Weights of a small transformer language model.
Size: 11 layers, 3 heads of 64, 8.97M parameters.
Each number is 128 + 32 x the weight over its row's rms, rounded and kept within 0 to 255. Layers, rows and columns count from 0. The size above them is the row's rms in percent of the matrix's.

# layer 8 MLP down, 192x1536, rms 0.134, rows 51-104, columns 256-383
size [ 94  95  97 100 101  95  97  95  99 100 101  97  96  91  93  93 100  98 102  98 101 100  97  94 102  94 100  99  98 104  96  97  93  95  92  91  96  94  99  97  98  98  99 101  99  94  91  99  92  99  96  94 103  99]
[[132 153 114 123 121 167 142 110  89 102 105  81 116 115 122 126 166 121 126 104 121 115 137 118 154 106  76 165 125  65 109 104  83 151 145 166 140  80  72 142  78 115 171 114 112 113 103 147 102 102  87 114 133 132 220  51 135 120 130 181 110  89 116 104  68 167 151 147 124 180 155 208 140 160 103 141 152 135 156 159 140 102 105 178 138 136 114 122 141 143 141 149  91 130 157 147 149 148  78 152 141 192 105 141 163 144 157 159 142 123 105  72  96 145 115 109 160 191  91 150  67 166 155 142  91 157  25 125]
 [180 127 159 137  79 134 135 132 171 156 211 140 127 110 141 126 157 112 122 146  99  71 117 181 158  94 140 150 160 176 115 161 122 135 143 157 153 120 162 146 155 157 126 106 164 138 110 132 147 128 167 122  59 198  96 110 148 156 122 117 113  54 161 177 111 130 149 154 130 103 112 146 108 114 113 124 131  97 119 161 130 170 159 179 144 153 142 126 113  85 116  96 113 163 170 163  99 123  90 108  94 115 141 167 116  95 144 138  56  68 134 133 169 115 116 121 113 128 152 227 100 207  48  75  66 116 121 105]
 [126 117 136  91  98 135  90 113  93  63 122  69  98 114 146 153  71 150 109 107 153  41  67 126 143 123  81 124 101 105  79 141 128 113 122 126 107 151 102 106 116  99 116  85 124 134 103 140 149 181  87 117 160 134 149 117 134  40  92 152 141 173 130 111 180  85 123 164 136 108 141  35 141 129 118 120 125 134 119 126 105 153  86 133 129 115 144  90 174  92 118 144 135  85 208 137 149 132 133 118 127 125 151 128 105 113 135 103 160  86 162  81 160 110 130  85 108  93 151  70  54  90 158  85 115 145 101 204]
 [ 60 137 127 125 128 136 103 128 149 132 127 144  86 108 126 122  95 144 139 161 170  76 115 100 152 151 137  54 152 151 103 146 160 129  82 116  77 104 128 127 124  92  99  95 104 106 165 121 139  41 132 158 117 173 178 104 132 102 114 115 111 170  74 125  78 168  57 130 177  84 105 122  96  69 130 175 110 111  66 156 141 173 125 114 128 132 124 104 125 130 132 129 138 136 136 151 144 174 125 134 109 158 111  89 100 103 104  83  77 170 154 117 125 118 122 135 115 125 154 131 137  73 166 136 111 119 137 102]
 [146  88 145 123 112 168 129 157 111 155 111 114 169 120 117 147 100 126 112 188 120 155  93 123 173 136 163 144 126  59 126 145 154 116 150 127 124  90 126 135 133 166 144 109 128 140 152 100 109 100  95 107 182 218 101 121  99 135 124 123 137  99 131 122 145 148 199 139 141 104 110 126 124 145  79 119 168 174 168 123  90 118 139 175 197 156 189 132  76 156  96 163 115 151 119 143 110 184 146 145  96 162 112 161 173 102 141 138 135 126 179 103 162  86 171 120 129  81  85 115  59 109  64 124  93 128  99 134]
 [107  55 127 153 115  76 121 147 147 146 140 144  77 143 111 168 186  66 129 120 147  94 159  62 150 195 132 106 122  99 130 133 156  71  97 105 174 149 123 113 130 127  97 125 138 155 129 161 133  86 124 139 133 133  85 141 146 126 115 127 146 145 162 138 171 148  73  70 106 101 169 151 116 138 162 117 177 118 141  80 117 137 104 145 152 150  91 181 121 137 154 143 114 164 162 139 129 165 141 107  69 119  60 101 141 109 170 115 127 132 142 120 151 120 123  91  96 215  81 130 177  75 170 203  87  87 122 129]
 [118 100 135 151 177 126 113 109  97 138 143 107 134 150 137  76 181 115 166 131 131 186 143 103 173 148 163  84 162 193 160 176 127 151 104 147 205  54 116 143 121  94 182  82 139 129 121 162 121 154 110 162 129  99 122  96 134 149 123  85 100 133 109 120 154 184 190 145 111 170 122 120 130  93 105 146  90 118 171 128  86 137 130 149  79  96  76 126 168 150  78 139 126  95 134 122 168  63  75 131 135 146 141  99 108 155 150  99 121 129 136 111 133 163 172 164 107 100 155  96 157 137 123 152 163 164 117 182]
 [131  79 162 116 147  93 138 132 127  80 141 147 113 128 102 171 128  87 125  54 150 148 121 144 123  66 156  95 147 103 117 147 130 147 115 154 146  99 103 107 145 141 144  99  92 166 116  39 136 115 133 155 131 171  99 109 131  98 111 150 117  86 118  82 139  63 127 136 113 102 132 120 112 153 172 113  91 103 118  98 140  76 183 149  49 132  99 134 175  87  95 113 115  98 176 145  85  97 129 111  94 154 108 112 137  58 156 109 127 116  84 119 136 137 125 104 149 108 169  91 108 163 167 155 100 102 156  78]
 [128  80 148 102 146 141  97  96  81 138 121 143 169 134 110  97 164 102 127 156 140 164  74  72 161 143 149  86  98  82 117 181 125 119 117 130 139  95 137 145 118 160 153  97 124 128  83  87 135 154  79  84 102 115  81 106 143 167 141  77 130 178  96 154  58 182 124 145 106  87 107 126 148 116  78 153  97 151 153 127 142 174 169 133 135 105  65 156 145 152  51 106 141 128 176 100 123 115 152  99 189 138 186 142  91 116 153 136 140 125 120 134 118 145 144 119 106  85 167 176  96 187 119 122 121 163 114 165]
 [133 176 158 124 153 135 134 184 122 163  87 133 126 147 142 150 105 163 155  78 148 138 182 152 114 132 108  88 119 137 197 155  96  81  84 162 195 151  84 170 116 174 125  99 137 124 158 129 201 155 112 173 134 186  86 186 117 163 111 172 162 132 169  63 196 104 138  88 152 118 137 142 117 142 180 123 200 130  97 109 135  90 102 136 108 142  69 130 120 135  96 103 105 144  63 117 170 109 154 143 130 153 177 123 122 123 178 116 164 114  80  98 147 163  90 154 176 146  92 137  61 135 117 138 114  96 125 114]
 [ 97 144 141  79  59 147 142 164 151 159  89  86  91 153  86 154 156 140 118 173 145 180 154 192 161  68 137 101 104 144 113 123 119 133  98 127 219 164 148 111 111 174 172 176 180 163 143  98 108  87 150 119 142 117 134  72 131 136 122 181  69 116  82  83 100  97 111 141 130 158 105 183 122  75 147 100 125 118 131  93 187 166  81 145 122 115 125 160  72 118 194 166 138  86  92 168 133 139 135 122 169 118 146 131  71 175 112  48 150  68 109  50 105 103  97 101 143 159 141  96 126 111  68 139 126 103 154 132]
 [ 83 117 145 110  94 113 130 120 140  72 162 100 146  88  71  63  97 100 172 105 157 112 133 152 184  80 169 119 115 109 107  83 126  60 181 144  63  24  97 175 146 158 120 139 109 146 147 150 133 146 114 190 128 157 148 138 146 147 126 169 160 128 103 128 151  84 120 137 167 130 114 113 136 138 121 135 147 114 100 140 150 152 167 107  73  97  89 111 143 111  61 134  91 101 109 141 160 109 126 165 113 119 118 179 176 125 194 193 130 173 139 105 125 175 156 116 122 195 110 148 131 182 118 136 139 181 123  78]
 [ 52 111 148 157  68 127 144 122 156 155 135 129 118 110 155 113  69 118  85 176  78 171 141 137 145 184 138 157 122 114 134 172 107 135 166 165 162 159 122 146 124 163 133 132  96 127 174 135 112  99 115  90 101 168 114 105 133 152 116 100 103  66  77 132 103 144 197 140 149  75  85 125 119 125 125 116 119 131 109 111 129 142 127  53  74 182 153  96 114 157 102 123 130  95 180 189 118  94 150 141 150 151 110 154  94 129 179 108 138 146 131 117 153 178 182 156 127 105 151 197 134 165  57  86 151 131 105  75]
 [173  84 152 166 157 125 155 112 116 113 188 165 104  90 118 123 138  95 131 118 189 140 152 170 163 108 160 174  65 138 161 165  67 134  92 136 147 142 152 154  98 103 127 152 180 103 111 150 116 107  93 139 198 112 116 117 121 149 161  84 155 124 106 161 155 119 127 129  83 214 208 149 171 157 117  96 151 101  94 133 150 104  68 117 175  93 122 142  98  97 121 115 146 142 124 103 107  78 101  98 171 183 130  88 172 158 119 146 106 187 136  95 147 107  88 115 148 161 148  92 130 130 156 149 122  97 149 109]
 [143  72 124 112 101  89 111 143 175 173 119 100 145 177  86 153 132 128 183 155 116 110 182 138 157 147 121 151 112 114  75 154  98 108 211 118 105 214 142 148 128 128 161 155 128 125 150 107 111 164 133  47 128  97 155 120 124  93 108  82 168 142  98 168  92 105  70  99 123 139 103 106  91 125 103 154 119 173 133 119 171  78 108 118  92 120  92  46 126 128  80 140 148 150 210  94 193 109 142 141 106 108 123  61 160 151 130 127 139 122 115 149 141 141 140 126  81 156 134 156 171 117 212 120 124 166 117 116]
 [129 175 130 106 159  81  81 121  76 133  98 140 140  99 106 146 162 128 127 122  82 108 119 152 213 134 126 179 150 112  88 126 140 127  92 147 134 191 153 149 125 105  70 102 127 118 131 102 130 145  66 134 141  98  86  77 143 136 129 146 127 109 140 147 151 109 170 109 116 124 184 143  90 124 166 123 132 161 160 109 114 109 105 136 112 137 166 131 115 152 165 110  85 112 153 160 139 174 106 124 165 138 158 128 123 140 145 126 110 116 151 151 138 110 161 129 119 116 135 150 139  90 118  75  61 123 133  75]
 [122 127  95 146 192  78 129 127 126 152 183 163 144 124 106  91 110 133 151 184 122 127 165 107 146 141 167 119 151 109 120 132 164 166 140 164 146  74  91 129 147 123 122 130 116 116 156 166 139 115 126 150 151 141  85 114 135 113 144 160 161 155 165 129  99 154 107 137 130 120  96  99 160 144 151  91 120 152  97 149 114  90 181 149 197 146 144 121 123 108 137  92 148 153  65 109 144 105 172 106 172 125 152  89 104 135  71 136 113 145 129 118 111 169  93 144  89 128 133 110 143 104 106 122 106 108 174 129]
 [ 93 178 115 130 114 134 135 157 155  65 129 128 117 139  80 122 113 124 144 139 108 100 137 114 134 144  87  77 160 138 118 127 107 114 170 123  97 103 148 125  79 114 117 122 120 122 118 113 101 129 134 229 118 154 162 160 108 118 192 129  63 137 198 146 123 111 183 198 135 158 141 150 109 136  99 115 128 158  95 148 208 150 137 143  94 128 101 107 167 137 134 127 142 134 106 162 124 154  97 117  36 116 126 117 128 152 143 161  81 118  78 144 166 149 143  85 116 109 168 220  74 124 134 106  86 180 135 167]
 [116 132 112 165 140 134 110 106 105  95 152  93 131 102 145 180 141 136 103 160 136 154 130 124 113 125 163 216 113 129 145 146 132 150  98 139 110 124 144 173 111 140 144 182 129 118  88 122 134  63  92  85 138 123 151 147 136 131 110 104 162 158 102 168 120 166  33 103 154  73 121 193 156 151 145  72 146 204 182 106  69  86  89 176  99 135 159 182 142 136 154 132 131 116  63 162 132 160 147 126 172 150 105  98 125  85 166 105 154 147 106 136 124 157 165 139 147  27 127 131  66 141 209  62  89 111 115 147]
 [144 208 114 134 131 102 121 124 102 120 176 126  75  67 107 109  81 124 139 162 141 101  63  84 149 204 135  94  97  57 146  96 132 152 151 132 108  80 128 105 163 120 163  93 112 131 160  63  92 125 171 155 149 173  87 141 152  93 103 186 170  75 122 153 112 140 155 120 115  93 165 126 148 126 131  99 112 138 149 100 130 132  98 203 112 125 175 166 183 126 172 132 141 107 169 175 105 120 141 106  90 109 155 126 107 104 145 116 121 126 121  94 134 134 150  97 147  86 109 103 116 108 136 110 107 101 105 135]
 [ 99 137 128  90  72 141 141 171 102  74 110 109  98 125 132 145  80 154 164 152  92 164 105  87 135  79 117  57 128 186  75 113 196  89 159  91 179 228 141  59 120 129 117 170 163 108  75 135 129 131 145 129 100 148 154 148 123 155 104  70 117 111 124 108 192 132  97 139 142 160 169 157 116 144 123  71  92  87  71 120  78 165 125 130 189 125 185 187  97 159 142 126 135 156  69 110 160 153 106  76 125 125  92 118 102 149  98 110  63  77 108 154  96 109 137 184 116 180 128 140 126 158 110 140 136 121 107 174]
 [132  95 145 125 117 113 130 112 132 149 144  81 183 108 131 105  85 108 121 119 153 115 135 173  42  88 138 101 132 102  95 118 112 143 108 102 154 149 148 164 163 149 120 149 142 137 166 116  72  90  69 138  93 128 163 192 153 116 153  89 188 137 123 125 144 140 158 127 171 149 103 127 161 119 139  63 144  95 153 147 148 136 100 134  78 139 172  99 109 145 132 138 186 133  86  59 169 155 143 114 110 166 173 111 142  21 128  64 122  80  87 159 143 126 112  46 141 122 173 101 105 162 129 127 152 206 120 108]
 [137  67 114 122 180 123  96 126 143 181 195 176 134 183 151  73 145 149 165 148 120 110 105 131 158 213 167 154 111 136 167 104 157  95 111 149 122  58 142 146 133 110  65 126 156 126 116 134  87 117 111  83 166 171 106 127 111 128 148 116 107 133 104  47 168 128 110  72 138 148 123 165 189 156 156 125 140 140 175  94 133 160 123 189 149 140 121 155 135 163 149 132 168 148  65 155 111  74  99 107 154 137 110  95 132 174 123  78 103 142 138 116 135  80  54 187 167 184 138 112 135 100  95 151 199 104 157 109]
 [165  86 145 161  97 116 107 191  18  65 128 162 156 108 183 114 212  89 133 163 122 129  98  95 159  66  97 144  64 133 156 158 170 141 154 105 157 133  72 106 116 145 154 103  67 107 138 155 122 142 145  91 146 153 122 160  98 157 111 139 150 136 127  89 102 119 125 117 113 127 150 137 169 231 135 166 118 124 179 120 132 167 107 109 155 132 100  95 149 121  69 125 132 144 138 134 131 191 133 108 130 158  84 189 174 138 106 107 155  95 145 186 118 157 105 140  70 162 139  55 117 183 134 104  89  99  93 133]
 [ 91 144  89  87 119  94 166  70 159 147  80 118 181 208 149  91 103 146 103 114 123 157  93 192  97 170  80 176  91 123  81 112 112 142  82 129 139 109 167 166 143 121 156 184  95 117 110 141 129 101 168 168  65  46 125 145 140 123 174 123 129  88 117  93 116  49 122 100 104  52 150 114  89 134 133 137  96 149 110 121 143 127 111 116 119 109 114 152 113 150  90  94 140  90 115 148  68 159 110 139 118 128 144 136 199  93 128 145 142 152 157 148 118  81 158 157 113 107 139 115 161 140 132 126 118  80  78 139]
 [112 113 146 163 135  89 128 151  72 132 149  95 168 203  91  33 171 128 106 124 103 120 155  66 135  50 137  79  96 175 113 153 137 159 159 131 126  85 142 130 132 168 108 159 134 132 117 137 195 149 131 141 125 170 162 179 103 126 134 155 157 140 106 152 145 118 100 115 116 189 114 123 185 107 115 121  65 113 180 104 121 111 138  51 140 117 144  96  77  85 142 110 129 111 133 125 108 136 132 117 109  93 108  73 115 153  98 116 132 132 133 120 105 108 111 124 145  71 191 174 163 105 147 114 176 151 166 109]
 [181 126 147 104 133 127 125 183 146 143  94 150 157 119 128 153 199 164  78 148  99 134 105 106  78 188  85 116 137 145 184 164 136 103  79 131 169 135 126 101 112 153  98 126  93  99 156 174  92 190  92 164 145  68 125 136 104 115 112 152 132 126 110 123 136 141 114 145 171  88 114 145 164 110 120 134 142 133 146 177 118 120 153 128 172 132 138 120  97 125 164 109 103 131  97  77 124 133 188 155 179 135 147 135 170 219 105 181 126 114 106 139 148 110 135 127 152 176  67 127 132 107 158 130 174  83 106 132]
 [173 123 133 123 106 113 131  81 112 101 153 121 100 115 130 144 173 143  94  53  90  78 160 132 162 148 128 129  99 107 164 151 154 134 157 136 147 150 119 130 107 197 133 152 125 119 111 139 183  96 144  77 105  82 109 144 204 174 150 105 177 172 126 109 164  94 119 107 145 100 145 120 101 100  68 121 123 109 181 123 129 152 143  87 123  81 152 132 144  96 203 111 153  72 176 191 168 103 119 103 178 109 117 147 172 114 138 106 151 174 147 109 120 158 136 105 149 113 193 122 142 137 110 111 146 146  98  89]
 [103 175 113 117 150 129 161 116 175 120 154 168 138 195 121 164 162 118  41 126 118 143  67 138 124 136 130  41 137 138  69 149 111 127 116 111 116 125 120  97 134 169 120 115 133 164 109 172 103 153  85  75 144  95 136 103 113 158 106 124 104  88  85  82 116 154  98  61 131  87 148 108  85  77 100 139 138 153 198 173 100 114 131 197 138  85  55  94 154 111 139 136 107 102 128 169 123 162 121 148 106  96 197  97 174 103 111 119  77 156 170 116 161  79 108 129 127  79 148 125 163 122 140 141 131 142 108 157]
 [145 142 131 133 109  96 125 113 101 172 160 130 156 152 142 143 141 132 125 150 192 162 110 176 131  87  94 135 133 125 111 124  99 112 115 135 140 173 124 160 120 137 166 129  77 138 163  92  98 156 109 172 107 103  59 119 138 124  92  96  98 106 105 146 133 147 107  92 161 112 134 129 179 104 115  70 160 169 208  89 118 112 122  71 175 143 220 161 113 134 141 129  98 155 138  88 105 134 144 147 123 135 121  84 105  79  98 100 151 134 157 102 160  68 134  95 172  75 162 149 116 103 136 170  97 182 164 141]
 [119 124 108  54 186 165 180 138 157 172 114  72 103 117 149 111  74 101 158 142  98 136 112 124 124 131 134 153 179 153  70 131 131  98  70 136 157 101 197 109 133 118 150  84  43 145 131 187 143 113 102 152  86 178 116 165 163 101 104 153 117 160 115 134 117  63 119 159 152  88 193 127  45 114 105 130 127 157 130 148 145 157  72 187  88 115 138 163 127  76 128 135 144  84 134  87 141 154 151  92 102 166 161 150 117  45 140  77 116 128 131  65 124 118  85 167 107  77 229 162 151 137 104 135 123 158  99  98]
 [144 120 110  78 125  98 124 175 106 109 116 138  85 168 118  49 199 130  95  90 134 142  97 106 109 123 142 160 120 136 145 126 115 195 164 158 135 175 148 138 146  98 118 106 152  97  72 112 131  95  88 158 109 149 111 106 153 133  66  88  73  91 106  97 102 136 148 119 174 125 127  86 170 122 101 128 108  71 168  71 120 155 150 118  99  82 124 157 119 142 101 141  47 149 115  98 135  89 160 141  81 195 111  87 139 139 116 108 170 112 149 124 146  75 151 129 120 135 114 115 128 131  86 147 117  86 124 141]
 [119 129 116 164 108 125 136  83 108 150 184  79 171 171 139 188 158 122 124 109 120 161 133 111 109  87 130 150 184 139 145  31 146 138 161 139 139 177 106 129 161 184 120 175 137 144 184  89  91 135 188 153 115 168 146 190 154  91 142 107 132 213 160 128 121 125 169 156 164  86 117  67 155 118 168 173 122 119 113 131 165 113 124 132 124 162  87 105 163 128 157 113 156 149 152 136  66 211  76 145 173 122 126  83 124 159  42 173 169 156 121 107 159 152 107 147 106  89 174  94 144 115 153  91  72 224 150 155]
 [ 61 142 169  94 118 141 139 131 125 123 148 137 123 140 113 235 117 175 167  95 104  80 146 127 120 193  86 129 131 128 151 126 131 112  59 169  97 181 183  93 136 118 177 144  93 123 142 112 138 154 121  81 176 143 160  88 120 154 149 185  64  98 125 159 145 131 118  87 113 136 169  99 114 103 162 108  78 115 125 157  71 104 152 152  68 128 153 114 123  79 134  75 132 170 122 103 147 111 188  71 112 134 114 155 111 135 117 162 127 124 150 144 115 159 158 150  81 134 157 176 187 132 100 151 104 103 178 103]
 [166 127 155 111 139 127 189 103 158  90  68 138 138 198 137 147 176 139 135 132 105  98 156  93 110 122 116 168 135 150 144 233 122 140 176 109 119 125 137 135 140 127 120 102 192 116 143 109 151 132 164 143 131  81 129 150 158  70  90 160 138 130 105 166 178 100 180 127 133 125 108 138 153 141 108 128 146 119 153 139 165 149 106 142  86 127  29 154  75 134 106 127 116 121 131  80  82 127 140 155  89 162 166 107 136 102 151 165 147 117 158 144 140  79 134 186 151  95 144 192  72 194 151  79 195 108 115 131]
 [101 181 118 133 110 115 146 131  47 123 127  85  83 133 128  99 111  84 133 116 150 111 134  99 159 130 149 145 139 150 136 137 188 154 179 111 146 151 100  83 136  90 124  79 161 127 171  99 138 126 180 172  98  81  84 136  94 114 156 153 177 157 144 145 159 157  86 139  90 162 161 143 116 137 145 103 129 121 126 179 128  81  98  22 151 113 126  79 166 133 159 139 169 133  38 113  99 161 111 158  98 100 111 187  98  90  86 142 118 175 118 157 191 100 154 148 157 156 133 134  85 157  94 116 144  99 115 187]
 [105 100 142 127 115  83 140  95  99 152 140 135  86 182 162 123 140 100 152 117 130 135 125 135 113 101 131 149 137 165  75 143 148 149  66 127 164 118 174 104 117 126 129  70 130 104 120 143 122 102 130  86 110 152 121 125 111 145 144 156  76 100  42 171 111  52 127 119 131 162 111  42  93 176 133 192 132  59  67 123  87 131 139  69 109  98  67 131 148 108 150 155 139  26  93 138 127 141 111 118 145  77  52 166  99 143 136 138 141 132 159 131 154 121 137 152 131 143 145 150 252 108 119 149  90 123 194 147]
 [164 145 138 142 170 113 134 125 162 168 128 163 153 121  95  80 137  76 151  46 116 186 177 202 136  59 101 181 118 150 124 101  91 137 102 121  72 149 105 135 154 144 148 114 132 100  90  94 160 139 117 130 126 134  96 124  92 196 174 146 119  60 121 111 170 156 120 118  85 201 134 157 140  70 124 132 134 150 181 135 113 156 122 115  64 174  73  86 137 177 122 156  89 153 147 139 129  87 124 139 148 204 141 142 189 125 119 150 182 154  95 129  82 125 151 127  74 198  92  97 179 141 107 109 153 167  73 117]
 [131 139 172 141 131 138 131 161 118  77 148  99  98 103 138 139 124 113 134 140  93 146 146 104 248 144  60 139 122 116 112 156 103 176  79  81 138 118 110 171 109 110  70 150 135 151 110 122 185 115  91 131 158  84 156 111 104 113 124 116 137 143  89 133 178 154 133 178 138 108  60 178 111 167  84  76 101 123 128 141 166  79 113 129 118 102 108 164 121 112 132 163 137 132 168 163 145 173 183 129  77 155  65 159 134 103 123 139  88 178  96 132 153 156 193 124  96 187  80 206 190  89 128 118 166 127 157 155]
 [130 136 133 176 122 117 132 114 168  95 153 138 109 117 108 161 177 164 116  95 123 170  94 120 124 140 105  70 131 162 142 111 131 129 137  89 122 140  81 124 124 118 129 156 176 113 170 167 189 133  94 141 116 193 126 128 110 133 147 121 169 124 122 124 137 108 122 112 110 142 131 160 165 147 115 157 107 198 202  99 123  91 129 111 176  85 101 116  68 149 124 111 168 132 172  90 129 144 155 126 204  72  75 106  99 181 173 123 101 123 145 128 118 178 118 165 174 112 168 148 230 115 151 109 136 198 161 132]
 [107 145 135 145  68 145  98 115 102 149 125 141 136  88 121 157 170 111 135 152 103 134 100  41  85 141 143  95 132 131 161 155 111 180 168 119 114 203 125 113 152 174 124 163 160 112 115 124 121  83 126 110  88 190 172 180 157 114  88  91 110 148  96  82 140 160 139 169 121 104 129  82 128 144 124 127 121 160 140 114 112 151 133 125 176 136 144 154 113 112 148 118 156 118 100 124 131 195 119 136  48 103 157 118 134 162  70  95 144 133 163 116 135 102 105 156 194 125 159 102 119  71 112 141 149 137 148  85]
 [123  44 148  94 144  93 119 143 120  99 123 106 117 128 162 110  64 148  82 203 195 108 124 126 138  91 147 118 162 147  93 131 182 141  89 187 177 104 119 143 101 139  99 107 160 116 148 117 191 110 117 183 129 143 107 159 144  98 182 173  54 105 135 212 163 112 110 134 125 116 136 159  87 131 126 111 166 140 178 168 157 122 154 128 135 129 154 100 110 128 124  88 154  97 125 121 161  55 173  67 128 159 115 138 149 122 128  76  71 151 144  73 172 119  85 114 164 104 154 202 171 163 168 138 131 137 137 124]
 [100 126 114 116 146 166 144 109 181 165 105 195  53 147 117 140 138 134 120 163 118 112  94 136 145 169 116  94  73 135  87 148  84  88 160 128  98  80  40 147 120  98  98  99 167 121 135  98 118 117 152  83 126 123 153 124  78  87 190  92  99  48  83 139 173 129 176 154  55 104 118 170 154  47 159 149 135 142  94 101 183 127 137 210  49 157 182 122 158 131 149 133 169 133 126 172  94  69 115 115 166 107 154 151 169  51 176 158  69 158 147 135 140  94 147 116 131 162  92 132 114 174 156  75 161 171  88  78]
 [127  80 101 142 110 107 230 114 105 147 177 148 139 157 134 125 149  75 119 129 160 166  82  80 157 126 146 101 138  78 130 122 140 168 150 136 104 140 162  78 126 138 141 118 157 138 104 152 131 148 137 114 135 136  90 152 103 112 179 135 136 123 177  86 108 129 143 161 149 101 110 112 128  87 164 128 123 105  90 139 158 140 121  81  87 147 108  74 129 102 209 114 151 100 127 124 111 126 146 142 103 169 144 136 111 138  91 196 156 171  75 232 128 115 124 163 124 162 138 120 133 166 150 128 121 117 153 106]
 [157 142 122 194 192 126 138 165 127 138 176  76 154 158 121 122 155 169 136 133 148  66  75 169  83 102 105 133 113 147  71  61 123 120 103 159  67 115 125 173 121 117 153 123  78 143 111 187 149 138 113 162 115 135  82 108 131 118 156 133 125 127 121  86 109 181 116 137 110  92  78 120 193 145  90  77 214 120 106 110 159 113  94 161 165 103 157 106 144 154  81 145 109 153 194  97 103 151 139 120 104 157 121 149 118 161 103 120 123 138 186 107 119 119  59 108 160 115 109 190 107 109 162 145  89 179 134 128]
 [131 112  71 125 132 160  83 141 151 118 128 121 214 142 141 158 120 152  82  82  74  61  81  99 120 158 124  75 137 108  85 138 110 117 100  92  65 137 129  93 107  89 131  80 182  98 145 146  98 125 133 124 171 164 224 159 128  83  83  86 145 193 116  99 149 126 122 105  90 135  92 110  93 122 129 110 139 119 126 134 162 122 115 125 120 117 148 171 118 147  88 149 163 104 129 158 157 187 203 126 205  47 197 149 110 106 144 141 116 195 133 144 124 129 149  81 151 165 118 105 177 108 154  84  90 196 180 131]
 [ 79  88 151 140  94 155 153  95 139 157 103 180 155 101 130 220 124 137  67 204 153 129 129  88 119 108 110 159 117  93 135 121 151 132 143 161 144  95 166 138 114 141 119 130  99 128 135 124 148 135 121 169  84 110 148  70 124 141 104 117 168  85 136 136 108 120 210 168 109 139 126 136  81  79  98 164 110 127 111 115 100  51 115  77 145 124  61 126 137 154 109 149 135 128 117 155 103 108 126 154  55 112  93 137  90  94 172 162 131 155 176 114 100 135 222 102 124 130  88 146 103  98 167 166 179 150 116 175]
 [159 145 111 141 193 103 131 158 146 116 151 150  95 136 118 188 202  75 167 145  93 111 203 139 107  74 127 187 164 148 144 132 112 142 101 132 186 147 119 188 138 156 121 125 207 135 149  90 141 146 143 190 132 106  57 136 124  98 144 179 162 177 106 105 155  99 120 171 117 106  72  71  94 109 112 147 116  85 145 137  49  89 115  83 169 153  89 102 122 123 135  83 125  90  86  96 114  77 133 137 101  40  83 162  82  96 148 134 100 108 138 133 168 144  82 111 156 106  90 123  66 166 104 137 122 104 181 141]
 [140 130  74 174 172 144 135 159 146 153 204 110 123 134  61 135 163  75 145 159 106 184 134  93 133  78 125 179 182 140 140  70 113 160 177  97  96 167 129 124 152 123 156 101 146 127  88 107  87 107 102 115  93 112  94  97 137 106 114  89 109 138 120 126 140  92 140 171 125  99 123 185  78  75 146  91  92 134 115 167 136 140 139 117 127  94 132 100  88  78 128 140 146 129 135 147 114  98  88  98 156 123 128  46 169  61  75 123 190  67 134 160 124 148  69 138 120 152  95 116 123 115 115 179  60 144 153 151]
 [ 73 132  81 116 191  96 137 129  83 153 159 118 126  65 138 113  78 133 157 148 131 138 198 139 152 177 153 151 158 106 107 125 145 142 104 145 148 126 120 129 117 172 143 123  97 129 100 121 154  99  87 111 141 140 104 133 148 135  96 163 121 144 116 196 134 153  89 129  63  64 137  95 118  40 150 119 187  93  77  79 198 117 114 239 100 122  95 114 123 121 114 151 173 107 154  86 138 164 112 138 122 125 122 118 147 131 119 105 146 135  65 141 139 133 122 126  64 116 132 158 143  96 209 160 150 135 179 127]
 [189 120 176 127  44 141 117  36 128 155 127 112 124 174 159 104 104 169 144 158 107 113 108  84  98 100 136 122 154 133 124 125 103 138 138 134 172 103 112  95 141 177 133 137 109 152 133 117 139  97 161 132  81 156 147 127 180 153 169 192 170 100  95 170  69 117 106 145 135  52 200 118 103 172  68 130  87 100  88 123 113 186 123 105 137 111 123 177 102  75 161 137 109 111 180 138 127 143 203 112 151 100 164  66 147  78 100  96  96 175 142 131 111  68  74 153 149 130 180 139 157 146  58 116 135 135 101 113]
 [161 149 142 131 200 111 133 123  59 171 192 125  59 131 131 159 131 125 161 185 179 109 204  93 159 105 163 143  97 140  99  68 116 103 101 173 139  77 147 119 124 151 167 147 124 172  95 178 119 157 107 164 153 126 110 127 147 121 172 131  86  88 120 129 109 128 147  95 147 134 145 107 125 100 116 119 201 121 126 112 124 113 153 109 119 153  92 180 145 133 146 100 126 134  90 158 150  79  97 113 199 178 138 160  70 125 126 107 166 114 174 101  88 194 130 147 176 120 149 135 131 136 159 150  85  68 161 156]
 [147  93 104 146 114 121 143 129 101  66  65 121  98  86 103  78 141 146 126  88 124 155 109 113 158 120 126 148 122 117 149  73 155  74 125  64 155  57 124 149 152  90 190 124 129 153 172  89 172 111 127 169 164 156 120 139  85 189 131 147 129 150 138 101 116 153 116 135 147 175  73 174 131 173 123  80 114 168 134 113 148 111  96 137 155 100  86 136 120 112 193 135 152 153 142 149 131 131 175  82 107 137 113 161  94  95  98 129 139 102 149 118 115 153 102 152 154 101  78  80  41 147  61 119 163 130 137 153]
 [ 75 109 152 163 131 137 197 133  78 127 164 131 144 167 158 117  68 120 184  94 166  32 136 167 116  99 156 120  70  69 124 127 104 163 160 131 121  88 166 131 137  91  95 104  97 110 139 133 126  95 159 115 132 124 134 137 166  86  78 175 154 112  76 110 140  66  51 130 179 103 131 131 165 135 217 138 161 175  44  97  55 157 102  71 120 157 174 156 183 140 158 107 190 132 102 124 156 147  57  50  78  90  96 151 147 121  49  76 103 204 118 124 135  99  83 107  96  71 124 150 116 111 130  92 104 100 100 147]]